Each number is 128 + 24 x the weight over its row's rms, rounded and kept within 0 to 255. Layers, rows and columns count from 0. Numbers have three digits each. The size before them is the row's rms in percent of the matrix's.

# layer 5 MLP gate, 448x160, rms 0.195, rows 0-333, columns 40-79
095:117177108143132149100120074116061117114152131114142168159090084087061114110141101123126139128134120136143084104101102147
099:144159123145107132081099153141153131131120126136147118137139172129148123133154100110096147124148108147130153165134135150
095:136095099151127144111108124104101164110135148100122136115103155129103139119107126127099170141081120135148130084124110134
099:118133128136109135155119129144187130124099141157074104144142129167150112134190137127091139127113087144102082093141118095
094:138126144123116140130122171131164117141150134156149107149171088111088103133140118092126182126112151097120122100085081145
114:128169144144154154134173191111164121084111133139121121180137130062110160095141159119122151135133142124133141154149108103
127:169146159126135141141122154113130147135157120200146144121130137113113134123124157126133113123132121151125130162149113168
093:100133142146097117121142153122154126094136130128079138129090164105116171080157087128140154124171147189120102176150144164
104:152187107127152164131130091110093123111165174134161085123159180093123134121157141112138172097114149168143152128099125164
105:144126126138178114123077140118168141132124136127113160150087129074123150115173153108140109129132142147137115144120091204
093:150158129140128093155156151154123109085122137111121139106141126146140134177074124158148118109134167116101151139158108112
112:118139106133079149119155116090138142110139149123098085129089125134090124096069111102119144129125120146105157130105103140
091:119154123143156111131125104152208080139118135091153145106094111112137130126135136133141081133144115157094113165158095115
101:149125152104124159119143163112127140107128103154132113146175130135147109110112170132091106080169092109117151150139156160
097:130111117079116131137106108136094119117125108122069169080116127121071154074107160127133157128144146176149149145148108142
109:122161123165115155150142124202142138136116076105145123205157123107095153134123131116118124124142110106168148128126174133
100:091121136151137118149111131131106086123140098109130120149116150062160121102116064095099138140141179177133099173130127101
099:120117121116138111128144101143125148089121128136182152166118121115148132122118179138099133145168191112155091116123138117
102:133146135123148123174142119176125113174164115093102119124085152116127122115124115135160115146136124173085100137108130117
104:124125106115123140115125088157144131144084131131137139122171123111094092153094165119070145119139158103141149116130120149
076:103132110133115149118110121149154095128150139110140114136137113106110102118143095159148112155147125144106120142134114127
102:138119144090115107164147146093086182183124155137149138170136122100111129122136123127138150127091122150108107141160155140
109:118135138122124153145136110102119102095149097113145119123134122130120150120138108141169156101100093130116113119159104079
095:185139118126136088162147076124099133106121167109095162156131119126147122113143173180107102144164134144126137125130092122
090:141148146123086148118086098113084177113117179135101156121150122134108156108135092117166084118125127109123112098186127129
090:148099101122107079145157093125151167122130157154142147114123078154139112083157146156142137152167121134109100157119148114
102:141132123124113100137139105095112124123098130105101202142118121127139147100141121109129137108175148157109123125098106115
100:143145119137135109166103146103132140115113143097152139170099132127149174134149127109114098165155130101095133154104114141
094:147095118116178115148143171129137184125136116080124095165129153156124146135121110128108135156124134102105167148126106163
102:126103108179163132133127112134143104190134093148111125071158143144161104156144131151143095092128145130166104079098150135
095:087129143139070111111102161139139126131143169128142126175140133140104163155117100158114142106134150113106146127169146142
113:107118163127139121109176120129123124146131082105118118134104126116136099193167087130170129133143133165116103141147126105
079:110094134109118125112117139113097124103124164133122107117141131128118177189120138133091120166137136147140119171156152128
115:200163111158137124165144129116130146174091141164115091157144134146126099092112126137107131139132135101123166114161101091
103:105086123137161104181127142125151102158147167077119145116108130115130071134098110171099165151134153155099127142136087121
110:103147112113169126146114127125172141129131101191118113129112118123137065095099116112083120135117133156122120158113107125
081:117110181121135085134150122143139129155123147114143132144154140121121137145116149137185128143129116117097136142118089174
095:090094118148108113129176115104093083137143143168105095137128140113141131133131124126163050107123123140130118136165146140
102:128149123146085164100145134131090135145140154131144141161127135111141149105160133109099121142162139153143150099117157131
102:161133147081140088120100172158156135151119104169104151192140118150138120136128133092125138134174158140140153127090128108
069:161148135126142123143127081132142103121124135113123129134103146122062112104147085134111119141173157135108109131141120117
089:146053115126159119142127159140134115145091121125098109147138121126118128090120142170139137149123133149117132167180099147
122:139110131125145117197099094148139131130099129109157149153170149110112144111152184158159119144154134114127136139093116153
095:096159124121130136155110089078131140156147087142142122168110155114119107098126130150160103126120105126151153156103110130
105:115145145113102117119152147139142106071125117147104119138124112113131159139136152120141087125117189152108118137162102142
088:120157155142151178122174117143136108127138137132135083141148125141099168132171108097130177124140118113105127147102111134
098:123150112114128138107131100069144148164126131146142142127119146114176137170147135140058122123121151122165133121090158118
125:120130140133122129163121176156100085186153121110109128152122123128172122138124111151145112176154138126128115135105129190
085:138166138113120178118181095137125092130100143105190082102139161124141113112094142109110143088125110112091063153084109111
080:126141116123139087116148132136155114113121152093159167135142108088150102104081115105170141158190150095094161102154122156
119:145134108112106156172118135129166157117114108135069096107163125096131098135117133133129125152117125131179110134077134104
107:125130081157089138125110114124147116160114069156133071077132110173170097155149144155112111152116111114149106132149136107
101:137101073080132091145092130145149115174136169126144148102135153086137156137149082149118168117129137117133099129163156143
096:099078116149149114124162129154131147148106096189100094092108138159130113141149131081158125139185152116131091157153101152
094:121119129114114119134102159104098133138156137103108124147151137142148154096107108106127182106073152130129154139149110149
103:094090181108138140124104153150137087145111117127101063146110105067095120113148139111108109143127138108156148153082104138
111:150135117149137137087131070103154105129146139099129129106117105152145161143118142172134154089136138118157090138154109128
102:151149105152110105156148149119156134091117140148100192147144154122102115136128118078102074149132160114164102137101110156
105:141093135135102146132099128130119142105156160119124192143074136137144104145119116140098187109137119091122121131166076135
103:081098117157152102167130165138112133104134145156091121143111111128118151105182119097097145118136128076111110063148103172
095:132094138129125127162127122101142138153138173174105150126145143184128135133129113102160111107138116122112132114104112090
100:097134176093120135167093138153143137125128128160102082094078134126115109137106155098142118114128151142081134155160124148
107:138141122127106129123138153103145106152145166118130116132119103106172119099114152115128134095091163131138115112108139129
120:167146116138127122139148168151153135153160156074107115156101097136145138119149133108171128125136156114093107096085085138
111:083147137145110129138140183157109099134152155127141134128149108145123118127095117109149169120175161126106126191103168141
097:099114102164121124129104112138109096145119130132120065115152130120110115133147135088107162159134208150130159122159114083
098:102135131135139115079152114113157161170157154091119142136099137164089140127156136120111139105143127112160124142109119163
099:131160118095134136081172157118134100118138147153124149125134120138145140116144117186098129098116154133109085134139142126
114:096131142110115105157165129106121147123182136133119073128124104113129103127128075148112132122131111124117050102094141119
112:129122148111114159146151075151150143105136093138124148108094114105137113143148116173152129149141110132116131158170139090
106:082138155102116129132120132141139099148154115120093123074130151111112153140129140108072083115142117119121153149094150166
091:074114114152062120136112099126084166139139155146122128112135096177134146129116173130126086114098134138153119128114124147
093:135124141139121113147102147134152100112091175108125144105133171129119146185109111109139138140129146147140105118146106138
094:099075120061126093117147136117152127135157140133110111124103103151112132202123114169163107127114138102116133146064156157
093:102163119091164125118072112107118103110126098147169133144105147111118125124134099120138134136149130098121155121133100162
100:086119150158157140138106106161138136163106122148117084138127146143131127114157118094104100118155159086085115166152097158
080:155100094137141183130182126140122121120152161152132139101083073138173130158138121124129092133173137107105120147153123118
097:097102101132168091118136125100116163140127137141126064091118128139100055145072126101139159106106150112084138152078123107
092:134136136077101121119153101112126142139091127108136101104103121132117112156126173136154182111111106140138117142165124157
120:128143113100121098107138117137118098128128120124114131116140174091115151142169166139140154160118082082136075149128156146
089:145123163144126119115104136138112111114166143134126112066117121131155131100118139148082118146143179170150121124113099095
113:091158108109110146129149105116105073098108088128113121135176142119133145106129086132161088140184137128113161147130122106
070:098175109140148123158159167127130108142098092121138096122150104179140110100085117145128132077124153171098125164132151118
111:146101104121139130169132115114138104119104151099098106121105107135097078106127146138120160155139109127083094126132129104
104:106147164109098109138155143121151141124146143114152164162136096158103121143162122120104170132108139156105112155144129141
109:110142103154132122121113155157162133095142120097157070122112127131141101121092129138093157150115145110112108168098114147
118:140093103104124127130089112119158166161141164136145109107146120114086107110111112087153122162125145102110109161117128118
088:128113132090130137137123110151106174115098126090076138122099200137104117120126093071108119167113183120142107110099106144
100:089117111102163130111142156118106125128120170123124137146096130131152144128121087132099100076145098076099131142111156146
088:121105076157110140111153138145121135092166130111080137139198115096127128155135160116126121143136108148144113092086135154
102:116131069188122139101134122150094144087126115111102105143121127112139135123129122116106120177137131141094128145158100090
102:111108104114131201129128139098128151082146129155152128127107131136138100086155135147104131124105100068127105166108108112
108:121114114109136127093086078128132125116117155134109126146130157122149117147160103146075101163132163136128159137117089107
095:107173144128118140100134133143100101204131093107122107178113129124177110071185119173116137101133143085133135152126103126
077:131135128092151117129146099106094191112134153138126165107171104113149169124112145110145123142111102104090130121139157134
103:135141149128133124115084152104116119117118109139085088116146113169138065108106136138140084142109104109106123122125129167
099:128117122116149127141105123107119140144090157143171168110169125135143087146153160134106071129176178144119106127130081140
105:101140164152103112128154150132113126130114135089104120150126138112109108122168146113140151096117115161120130142072145084
111:138149128160102090073160123159104126121169143103114117115133153140154114102206131149137122106111137137107160163078162106
109:156149153148101149093105108146123159165110156076133125099152089139142081122175091105128130114119161111140139181096151112
100:135083132177134101129103166135132123126149122136163110111087139114089162123117144111110097171131143135105107148182144116
104:123099122155118131128160112116168125134143105151112136173134115106122143146123148137127126120113121154116093117083125126
095:118130097166150106118133148135093141124124080113128136100144160119088140157139079156104099100143129092124102121109162124
124:106102174140159136127104119117195116114135134133155143117146107092169133152109104099101157131132140154120074128102124129
122:097180138150150136138131141127103157135094111125099141027117172147147108103111168109104130110156113149145095116129146169
101:140150161148136110166164149160154137156095112140130123167148138187171159146138139150131149096153144139174129148143103160
095:161134117161166127121156134116095096077176142136121109129137109083148133115121126103160104133116073115160117114127128131
101:151142112148145138127146107113095152131099113103116096199086116078152132097130140139105086098111116137138121089103136119
094:129123125115123133136144110151150138132160119184145138123131123146122119102117167188115121119112172124142132136128147175
090:096140113098172151100106129119123096102128117145160142156117164131141074152129130130082201152176118131182124123125110155
115:125150111133115126143139151170092093101096120119141146140124109137130162136169141171114135117128110119145154140164118154
097:141082143134062157070167101115136141150145139107096100119162118114153132099113131063126162088162159120114094135123126141
097:133133151161148103170128101169106127120118103149075135148122130077116171130122130127146162115125129107108127125128103151
108:163137130164079117145144137146141140141144124172077116089106115113117109145124154124114136160090143114105135157140122099
099:123108088154166143136128145131110118158145118139116168150124118109130120138149098117162127108131133197134121130117117095
112:098118138137111166177094103120148126107125114108114109135119118157143100147126142103121149112134174148130063148083088166
103:130154119102137103152136147189153132153131132127137133113122140147122164127128174107159141129138093217129134112138103138
112:116158121120153144128121180157150169177142134149126154112101133121116135140112142097122121138130175114100118117130135139
093:141120122160104173123153128112115116163130113100158128124105188114121121132180164101173153106119158156134131149096105148
083:111110097089120142125109108124136095118132195076147153096106125172163146115128100147161134148135131145163122122136119113
101:104191134149074109122163138156143140152116115151102089130109125118130127122163145143140157112073132091112156146114103132
099:168150130140164128112108132143147125133114140106095186103173179139133107130123112115147109139127109135149133144133145166
102:113147147132098121170151099131069125122138099127122119146142107129120127086168095085142099137122147094156114117148070130
079:126135181098139131091107166139100120126125106106121156126159122126144134121115109066107135147190101139134127110124133136
112:121124204118125118129176085118134144143152126096120111094160156132113138121154160165084086122131115130140123085115131148
092:106107128098135166132123144157138158134103117165114139174111107154131115121141138169133141143178119116148134130120084157
086:132114179148121141142147114146118169164128140143129141114168108120114132184155181145117122143131054142124069150130118113
111:144148137141100155127102172133077124108141125093107129158141132119137129142105145130152091109153133125121130108105123121
107:111162141155111116129126136126146157106105172153186125170126140119105096089120126101168116132114127125122112139084104144
102:186132148137154142135142122129103167166141164122114142155154144123108129141174133105098113151124150110131122101162082112
085:124078104160071177125125125148104137095130132108157104116131108081122140121089150153182127130135139160125138078149126118
083:144125129105131096121086069139133128132108134102103132094159152135131112118154148137136113169151193134112143139148102156
105:116153158176096099140117138129152114175116151127106135151152157158144151157138145158157119129172149190174099138100076124
109:115150156103120125109164160143125119132108131131126130132095124143075107162089187104106138112189146111140111156166171114
094:125097092119139151152085169141172076131117127122114089099121137108120166104165151124152144089158154132103123148089125152
102:107128136150115121114154110141132106139140143165102149131129143138153113164131141090110107145095157129169124119100117117
101:108100120110111106150150107133095128143117057099093125117134147173174140153160119115092119139151121087111162144129133141
116:184151150163121156143123140116111135159117104127118100163102171143150144132133081091132126108161143155110144136130126127
095:133135103090102108131135134134125135118169163119167146174125129087102117122140159134091156128134138130095128172119144148
110:134107133114116135162126128149133109160106124148163151140140098120098157138157133116113125153158153107134122162125136133
097:153095100125109175167145122137176181120171134112174173112132114122133101115131124113134150094144112107095143134143109105
091:104154136140101122149103111101113138113133151157117110110126114098123107135154145118120136152127100121072113170143117117
083:126137128117089138126084139126138107100100084146114066111147141103093096125152134117103160135099184142181150094118104156
088:101112120099135175161126101155164139103163128138079123140146158133125137143135139114119124127147118089105138126105114150
094:107115105144130132100151130120170136117124140153095114145139138090109146120137189148110134120128141106082137114150136089
102:116131155122150124157161116119190146146125103140101134136098102144119098102116100116082104130155114136123132108154113126
111:122131107181150116143125166106151179107155140149130107152121113097141120130123112145162125098121157101159152102152117115
097:102124141123133129119140093113159150136081101105123113079154095159110126118102131150136135085139135120111109128112110146
108:078203148135109141110138066123163141135124093143119111110126131152167096118132145114087120144129109121115137135106146130
108:137122131126132178100099137116129140116130132108131113094108124150093120143118106123114124135150115103128134133136109153
092:096136160198123128096091147172095099112162139128120105135139114132108153122132129091134141094183105156134095148099124070
087:108106114123096141119132125095148135122096140096115114159162092121109148139150204098128123115169103157138116137127146166
111:106146120127156108183136117118106119148128165118100111151124144104129117155138134125143112130176165127122104135126116152
097:125166136109110140116128097125101121129057146108134169085162129132141101120164143149087129083151152127137110109102119140
110:148141158155161132087105117097137117129140157124124131143132124124196120104141100106083153138096146088160130104147123096
087:103137123137106107122150109153112110135136124138117137136104139138136162157189102095119129135104131108119140149100135134
108:122130149086143136124151131101114100120154137112132123119119129119102102083132116178086112171142109119131119169123144112
109:105128133113128089141162090153063119112182121131109161115153137101125154127126110156149083099138173154134141114082112109
092:133174130140088099157147111129163132123129143119127116143089150141128120127142113113126145126130104127097134126129077133
106:130162146088135113140155125133125118100133107113181174134146087151120125109115101146120132131159117106120124106144130151
097:159149122125103170135159127130164161101118139090103142114114151115144084126156138122066130151118139106100102134115102151
095:148106108144131131153120142142128129149153127091138149181116146117125116138145109102153073120128144144129148145117131112
091:150121084146148137121122065078117154153146103130122132157121124096116162120146152098146081111121125092119102172174131152
096:110170129124160128134120113129153128115139090111123096114140139194105097124131122138119148130162163158112178141133162102
095:116163148147114113153122172137118129118146167155090096122131144114158179117074113133107088137104127108126099126097114122
103:156127099078133087145109143115103126087108128107142136143167121164182123072120131104162156156143126162111110140118140143
101:140150140180164137091139117121132152154123144131096123104150128126171173139149080136122126135114159163121112090111137114
098:138138137137102161126146115149136126138162115126093135143125100157131188143168143120091126132141156127131117133167179160
094:134104120166138072127145137088110158132138140140124127149146105100163152143138117130141141145154113170113116147149155148
113:129138106163140148135141115108133142106134103123130186116130122155120096081124113126115150128121146117158131157116151089
096:106095070109157124111138152117135171137129110130179143158082142099114103116139124124109124128094146104159151115129137138
115:138108175128096177140107123124148136133152130160148084123153114131119162138160107137099107118157127099175127141146119107
096:149179157129107121138123135152118139156114128147130152173134064064168108111096166097138140130092129102119112114129088131
100:141117089138164143108089133140117108130113109117096136109139117098154137123154145107128134124133109116084133112203146149
097:079134177165135135104163091141136125113128146083113123120135128109135131131147131107120102140129103165140120120137111146
101:130177145136122129157113157170129110134126170136128145134112122108107121140146104133092111147150128132123134111125096124
085:132137166118180129125132189152143092102131179168120130104102125145116092098120125115109114125138130104109105137090119139
078:100168119130157146133153119127078145113127139178122106092118131110112130108131146120128154123124085136120121169130138103
101:153116120153145115114157095143139105149122109131112130135127184143138147113162103138160089114127116163112159126132042135
113:132104122126155113106143102119138133112160121162138115116145103114143107198157128117123116141132108156168109108121135153
083:104109119164102113092145121121122159105156109143167114131119101141176106160165139136117117148131162119141125167081122123
095:099134137147150120114091132120105114109120121098106127133114101120083130111060131142130149114146132129119159171138179143
088:131130134150131099101161146128120158143102149137103147104105128166147108159139146107108119131144054161136112138132134134
097:131121116163103117135136118091093144104113091175123124091175134101148128140141116137116136071098164135082099126119084104
095:118131086155109152098109120154125125147176130134169151096132131174145140139143150135096131131150139134146156173106128168
087:151076122128177135143144118112131108162131104149122165093122124100118137118105153110127168124172089133119101140139130147
105:130149119119132118101073174138168158135118161114131108099120162084142118162116156102134109119138170150108106164113126127
100:128113114140114141137171124153099137117128113153136124146113174150128128128176143150121134118136156093161157123086142087
100:137136158141099117168110074132097160139093162133109078158137172092094132117130168170168100104162144101135144138137109101
095:129150137125125161142152132153152117145138090119153156119132157096175123134133165103099115142094161127146099166149084163
086:138169113105139118123120192152110086123157150118109101077123118138121140148081147155121135162116179104136150111122135132
090:101117100149091147120198104117124117132120111126172114159124127100126169170143158159124141137115136151090139115114147121
118:141172163205103101093160121092136133126137095132059126153134121111116125118135095138091126140151116127123143105149152130
089:127156108112093144108122114111106118133072151123126128102142174129079091102148096107122109161169139122116099077087106144
093:153117111117094135111119177168118178138106132133144064137138157114107163118146137110137096153155070136120144158125165110
101:148133152135133128125159135112148149122173128107126119103122135127172178147108117145123147191100112132120142170119133125
110:158129128153117164137105149124112142125134105125115142132144133101150184120128116124097135117142135136131140103135113098
105:142142133065152125154153132112131116121120136121105096144086167084108125149173141126098111141108135082124112179103124148
093:095089120146129116121164068125109171166133100151130163145146144042138155152159153091097117101108146138112087127147129159
113:138103115124122145140156111115103155124105153133159091059091130116123157143144117124126137056132113093115111142123118131
110:118128121160138041115131153117137163084127066097089177161122147118158113093154148135147116141120124130079130098141128155
108:130115173152110122120125116151074113152140107093097155142149154096086113106150092156160108129163131119112150156110133125
096:147130110141127132154090144104180166121090096082166112117146134142132116137083111129168133105156158109144122077160112165
085:123139108157131153149142151131135135135132092154134116122124089123129185138155126094105182109148156129106106148148129111
092:067149123123171128128101131125141125105140145135145126103130163119140145112097119124085183083094149147131138148113126141
102:120157152130118116107115118124163081130168100163152130103125113139097144117063107142101128101138145138102125152149151114
086:081113142143127139167118108148139054124159116136141106146181175128097134103105121140114146165112142124150131108156111162
102:092087106120135147131108105101175107111137162123097130078146115122096138129129158134139120102135133113137147130129113122
111:114186138153169116167114134145098095136127108090155145124158112108161120078157131155104102149166122122095133110102135140
117:105126142107143104136117122098131123144122138135148137106118128103130130118177149109136114117139095125162112191082134137
099:125120106115106151120128089151084099113109140134156134114158105089129118129158105099114125093147138143115135112121143138
097:093120111103123143124109153140089152149138177146137100116133145085117130145133131127111138066109115130094143123096138106
099:119164103105144117136146092119143100123136149114147106122119091104125145070084101114084137113144111141148111153151143121
084:157141119101131097129124124113117150153125142145123149110167103114171116115092115099133078130104128113134131090160154157
102:182135099173121136134152125167133128168156115096124078092156152129131162088122114134142134106150168164150181108123115114
112:146136098123099127178155079067120135154130182106109130155144133081168146133126097145137104090139178149098112117135119151
085:163130129135137123137132102134146154145143179096171164137085123111105152112106148107146136160151132097106103137151122095
102:121113103114107102124165136138119094106099116125132142134139121152151166122103135133144150130097154084113137161113112168
097:104124134187095122097129127137133086093092158114140085099141143116064141118176140124126152109132154164096102118148109122
101:129095141100130129085138142128127134170137075134114164122115163135123175154183117129191116152123148125113157163140151133
111:095141134119087176147094107143102075094132134145147146149119118122069104103179181149146163140155130104103098134114097125
091:129093114156139181150125109063123117157149121150139125102127130121125114112115136168147113158086150130121141142130099101
105:107150132107130159098146114179117112118124120147133149136119119115123140072129137162157112114122153172147154130113139136
095:154136136145131150163157121131134118153109121132127121149134150159170140141180125125122091174110179148109170147109107119
110:143098168160116126142121114145096147182169124122129115156155158100162183132116131131130143140124127129136120147155096171
100:138137114092128159142104129129139141150163124133142133141136159126128143150123121092138144118153134115109121113113115113
099:150117135159112164098120130116121136100140099118102146101088159147130137124133104129081131134105158104138119167095091138
092:143148176115126103172151131106141124170116143125091125110146114151172141131146122116150113164141133134175123117082113124
117:152131107128134166134147102104091153134124076174098071098116160156115138128137162111105156129131109136141138146118132165
093:123147094156103124135119130134108144143104119160084127130147133136131133108149160132121159126153164159187148151130125100
102:113098114138126134170126125126104123135148124097129152132117129093158070121159162139155166121170112115112165123146112100
094:123131134131117174114131147138162075144130099138129149102105129104153167184094133109139180090114140120121125123146102142
071:113142142093149098136126165134153162098160133155140090141148123099122134135104118103122141122167119132115160108161108138
108:146150145123107158131148088124111138144169138137095087078144100130103139095113138107137152169130147153102107120143088125
086:103122128116130141150077151131127132086136088097155139122163129179113097108157144103123127120108182132134133148122124158
084:088129131123091123115160111163156156130100165110111108107135125136124131130101167148177090129120128096109112118138101142
122:154129100176126096122156157103137158136077132134087135106168119117142113110107117158121153119122115116141187131131115112
094:109098121157140100119165160113107093136126188116115159165113141116148131088165138092155089128149144101097121127123124119
081:077094105105128159137127193111152065074133119089134165115126109119152100129103098099077138149111140056120150137120137141
091:103176107113105118166103143107148122141144142114119137107080094123142106108100122141153134105155100112160104183107142119
104:107110169147116134139135135099143158132126107142126126149097142136137147136132150115141136137143110076108101145085150145
103:144150089135122144138092136135114154146097118142149160180155105083145101095121112119145118118090135150152138114141135124
077:128133132138154156104093130130131163148135100190097125141118084126161155140193124090107130128151116137113137115151122136
108:152101140188108164100123147149133086171112135152121136115139121174149110123116100130133104169117108115081146131162120110
097:168149130117155107142115150093120124098154130126120081163134124106104118132142090113111140151133147138131098094123141161
086:162128098122103131171127131129114144154156096130106106117098120110122143146147119092112124151101076086145119114117140144
115:119144093139131167133123116151092147142116090144098128170130163115138125154149072143155113108075123107174133156159142120
096:090135153127110087148111123083109121145086147101064069094129147138119125108138108098114107154102129109108103093107130115
099:120122118141119155077130109143100080135165145152072149120120147150135107135177175124113119106084140098102121105154122130
096:150152127133147116104113131133113118150139099134126134125153124114145111129109113119174126159123129166154176162110100123
113:148130137141143118153118170084117158086164143107075097143179077124139124137149127130147143114140113111137121144095106169
088:154134139112136079104133118107149106083120153131090099132144147139148123119160159080085128131127134141128126103098130148
112:102127071160077138163133143103075139143122130152091121142097087110147140130120122130134095145145107096163119083095115164
079:099119154132096174109123146128134113156179146145165129136130105158058160144165155113150109132179120128150129161156159097
089:155080102115105120128138104124146129143134135147130126078123129129100099166132165100151102192149120157163166151141154132
094:134099126151144159177152159159112119141123119111116115100166130162123112116117140132098183146150103127127115136098091128
105:094168153136102132098155123156151094149188105140136088128126150131145110147125126113135134123144116135116163130115122154
090:168144152141145081148119207090145114096119158143127105099129132144152145119131144096119096140117147136138083134115121122
097:127095118105129149133172116129109162114140142128120104158147105113133111162168138132114141111144151159133118176080075175
102:123128111122125106142127135112156113146181092141160129138156077108155123121069124158152126116146151145134096127098149087
103:161160138172100114144125079137124136084100151123159137172138144102126159129114115076114122120110087089132199162144137151
104:115148140111117147096149131154146084135174147136137153127157106183101099139085167183135158108083114155168160147162124123
081:110160120166133101140094098125145149142152142127127094145130127091145142100167116090128074111093131128093119156096114118
099:152098155117098089141143130108111131133153129125127194127112128114111124140131152094146117134141112142143104123139113128
103:078119150120139141124122102063154163116127098129104165122127147135144127076104088127126088135082157119140132088103142154
105:137111147121186116145149119154195139159149126105101133105124159140104094148180135092081100176130152133112155120158128144
082:126136117090154151106104137142101100148147142153175137158107128135110082133116149122060168151067180117148143130104137111
101:097112108101147131108167138124123144095114130085096110102122121107091158097165115138121164116172129132167128131135101125
076:152089129155149107158152108121142127129125161109152158139107124128138093153164147108094127152152177137143116073176148119
109:137107128088110133108136102169098137165113145138120138133099134088155134146160100147128126146140135194132139143138134109
086:074159139114107127141118163161113162099095098139148067120141156137120135162130143147121166106127092131107137144115108153
102:139174130181065119130165113124127120136078162076137143124110139106140131112139104146126159128137103109130138077143100119
114:134117148147128134154140111144127110114168136176126096155127129173107103130129107196141140095179136137127120108121089097
093:155144146126101107085115109140105113126141118140141156094066151144148132108143131127153143108114098146111141118118141144
094:155135143168162159101130143152164103108135090127134146126172123117132125103132142168127144157138110149119151136131140127
110:120166162162119147118158104124167150081152101113148123172159111100125164107129149152162136105123138141138117101107088135
103:129139131148126141125122133137107083095186133116102111101134129107123087152092119117103144173162161156077097071166105041
099:111119142148165108115101103136149116157109137104104110083170151159142115094096100160121156127117133146141097090124158113
091:168134100110154179137127132089145141178140102147112112128112146134134139081165090090150094149127090111113113124127118124
096:127119077149087137129169121128156117148149144108074081097096110095124153135142121140107096114117152105086111109143120151
091:106125119122149131121106114142178106113172114089156104120095141125136183169132130169134087128149168099112147132110083102
107:159118126134106144139119111136156120115132128172127136152154176128153124081138149099112107152118107110158137079131110140
106:117128136174125094130139084156143127128128115132126138138136141139133095135133137127114144167098140116107097159153105082
104:174143119137088122146154094119112158099150169117118172125143115149116111133112117094144098140162125099136103155159116158
102:098156110100126143132118126136133120129140127117103176128106093141148139153084133152102135140133118162075124133154119114
106:165135134168106118129132110139108123089132152153069076125089125077124083158170159167097125133162150131145146097143150112
100:133164107103126098140155178156130103099111153091131140128126192131122111129094106075108121112162098146132155108152127189
075:111111106101118100167108134167104113151098101139115120103102155117100171128101128110162085147127133096115151140128131139
099:115158147141138125142108099101139127151124153104140180147118111107146138090135143122132156074128136142132122160090104131
082:125140086148168120139109090144117107158157127097079127138121134170171137106156130124130166130113156173118154170183120102
098:142073103076135152131108155112081151148078115100097095130113135130115132147145141102091116109140176134146137170124121116
105:079133176106150138148128125122147195137130136181104152130153126124119078112098141114128139123138099155154140108129137130
100:110108155148158099125064119147119081162151173157123112149112130093147156149115144145177087154115150121149090110139122134
092:135145147089126132128114091128133104081120120141109161116175144121156082124113131122139104096138129097120159172145086099
106:120089088142125155129131127127069132186114124133103137120100130108142138137136153119140136133130153164130123143176112093
094:168189156139152139135155170166078097093087125157128118148156163093150118084111090124089142125145152142112165116131090144
081:095137179117129096162150115151103102095126151090158149129139110118105130149111140117127087153106115100099138186090087133
102:126142129119185102110116149152147111101143073119132091157116162103136174113146129110128108148145127073139130108133114134
100:063138161116107121092148102121146155110148165140148159141113169118108115137137160119123082140144120128139103153111182126
098:148112104085135153129138161128131128138123126150135130125105165129115153132119149109173155154148166151114127119139162134
101:093144152119113150126102108115141116140099114099113132137140099086127132142149157122084140096133136094151116122093140130
094:106106050106131145145136121137146143103143161103123089129157123107137123170152120116150120145116122139130138171107141118
116:151142118163120121089143112155125104133107093124093119185136138133160117113121138115104114160150165180128155102095082130
095:162150103111140096094125146115145112147138103113112156129160148130152116077132102113121126177134161149120162133134141116
120:135076130119140103102128121131147120123158127109166091134128137127122130115136123122198155108165114121131103156095150115
102:144119114164140160124125158102168096163080151149095152119140127141118110084106111129177142103143137156131146135137121133
085:111129163158165107133114136109136145095102197132139140143130152120131184152114189127140117144145102124118093127132105156
108:094113099112140108159164159092135079129122122089169124130097158145128094134144160142147130149134148099089094128147154129
101:166154134141140135091136133148138157107127131149180100120122101115151130152140100118116146140147119103144139152132112100
109:133139097120113168122112178172109133161178095117132170112138134118166116116151124120125125152122140156079151088165128101
099:109118125121094143119148077119121156103120109104118084135124121130120142080126078131094151119124137125114111152140115151
081:117117140105131173190188130139174136150138138129138091156140105142099117141134125155127140121146099138142128167128113161
102:111108170133113139130172102137102086123135142051110104158143124120099138126102138105162158122145107121165175140132108101
098:173111123145118154114161140180145172097125125120095116127129123159109124157148136159118145136140117122156125092147114144
095:129102158122134102129168080099117129120150124135131122126093124140155145112153129150132076132138134122127129137164105169
103:150162062142137166105172131159141101102080166078118094150131148118121125147147110145102115130121113111149165144132100186
105:167154079089139184135137154114130143168109094147099161121153115117080124114142128093124094092094111169126132130091123101
108:087112107129121141098122093108105175147139119071128134120132102076172094105096156110148132137101133141063088125106116140
100:136118084149138143110142145156119102128099143102110120118151114133106129091134103110125115112149161122133141134114137127
108:125117130137085123103132108101151158133161118152131152093155159140119140133177152131109095113145137141105103097141118124
111:149164117153107120143146131172144090109116100099083119157136147172146157117157175177154114145123164170120117133155068162
100:116118122154126147126107100122142131145146150162156112094114112149137110116140118124088150135102140122125112157137144150
100:113111061183107105123183127124116120108141104135132116143138159113133103148134077158114113095078173111125125127148100136
119:141135082127099159125097142121128131147133095134104146117122188111161117100139104159129141164135135108125108135119133162
104:147156157192126106183141091162113129150168131127127155140117174130147137140131128081150151171118150151118142120141109152
092:084109135125148106106122142158119121114145117107107131109146153100112101121158169117123157118124161138120100126141120113
098:135115174090084112156169132082127133113127125131141094105117160111112089115110112131123185141127111128137141131122117109
101:168150088112147110087141110123132093171155070142088152153149160165122082147124052133156135141128124120140185136131090079
102:147122120110149134093154134152163098173129105140124121127119153135124065109151096133100111121131151206137113157106116146
103:124101134137105156164124139086096146126142137131084091088110163097097128119136130129121123121156087105129118112137172154
054:155126148146178095162145130143130128155136181134159129119153131122128132153118146111166084118096137156092146146112115129
091:117129170131099156080133120139124144061111131162096159110127142154137130095124103145136133109131131100157120145160106184
094:096154118120145112124144118167102113134117123110099120107114141127178113118089083145091113136132102148082162128200095157
105:152156123132122141143144153123122188103110175130134141119180134160136119136137146109116082108118110196118120125131146106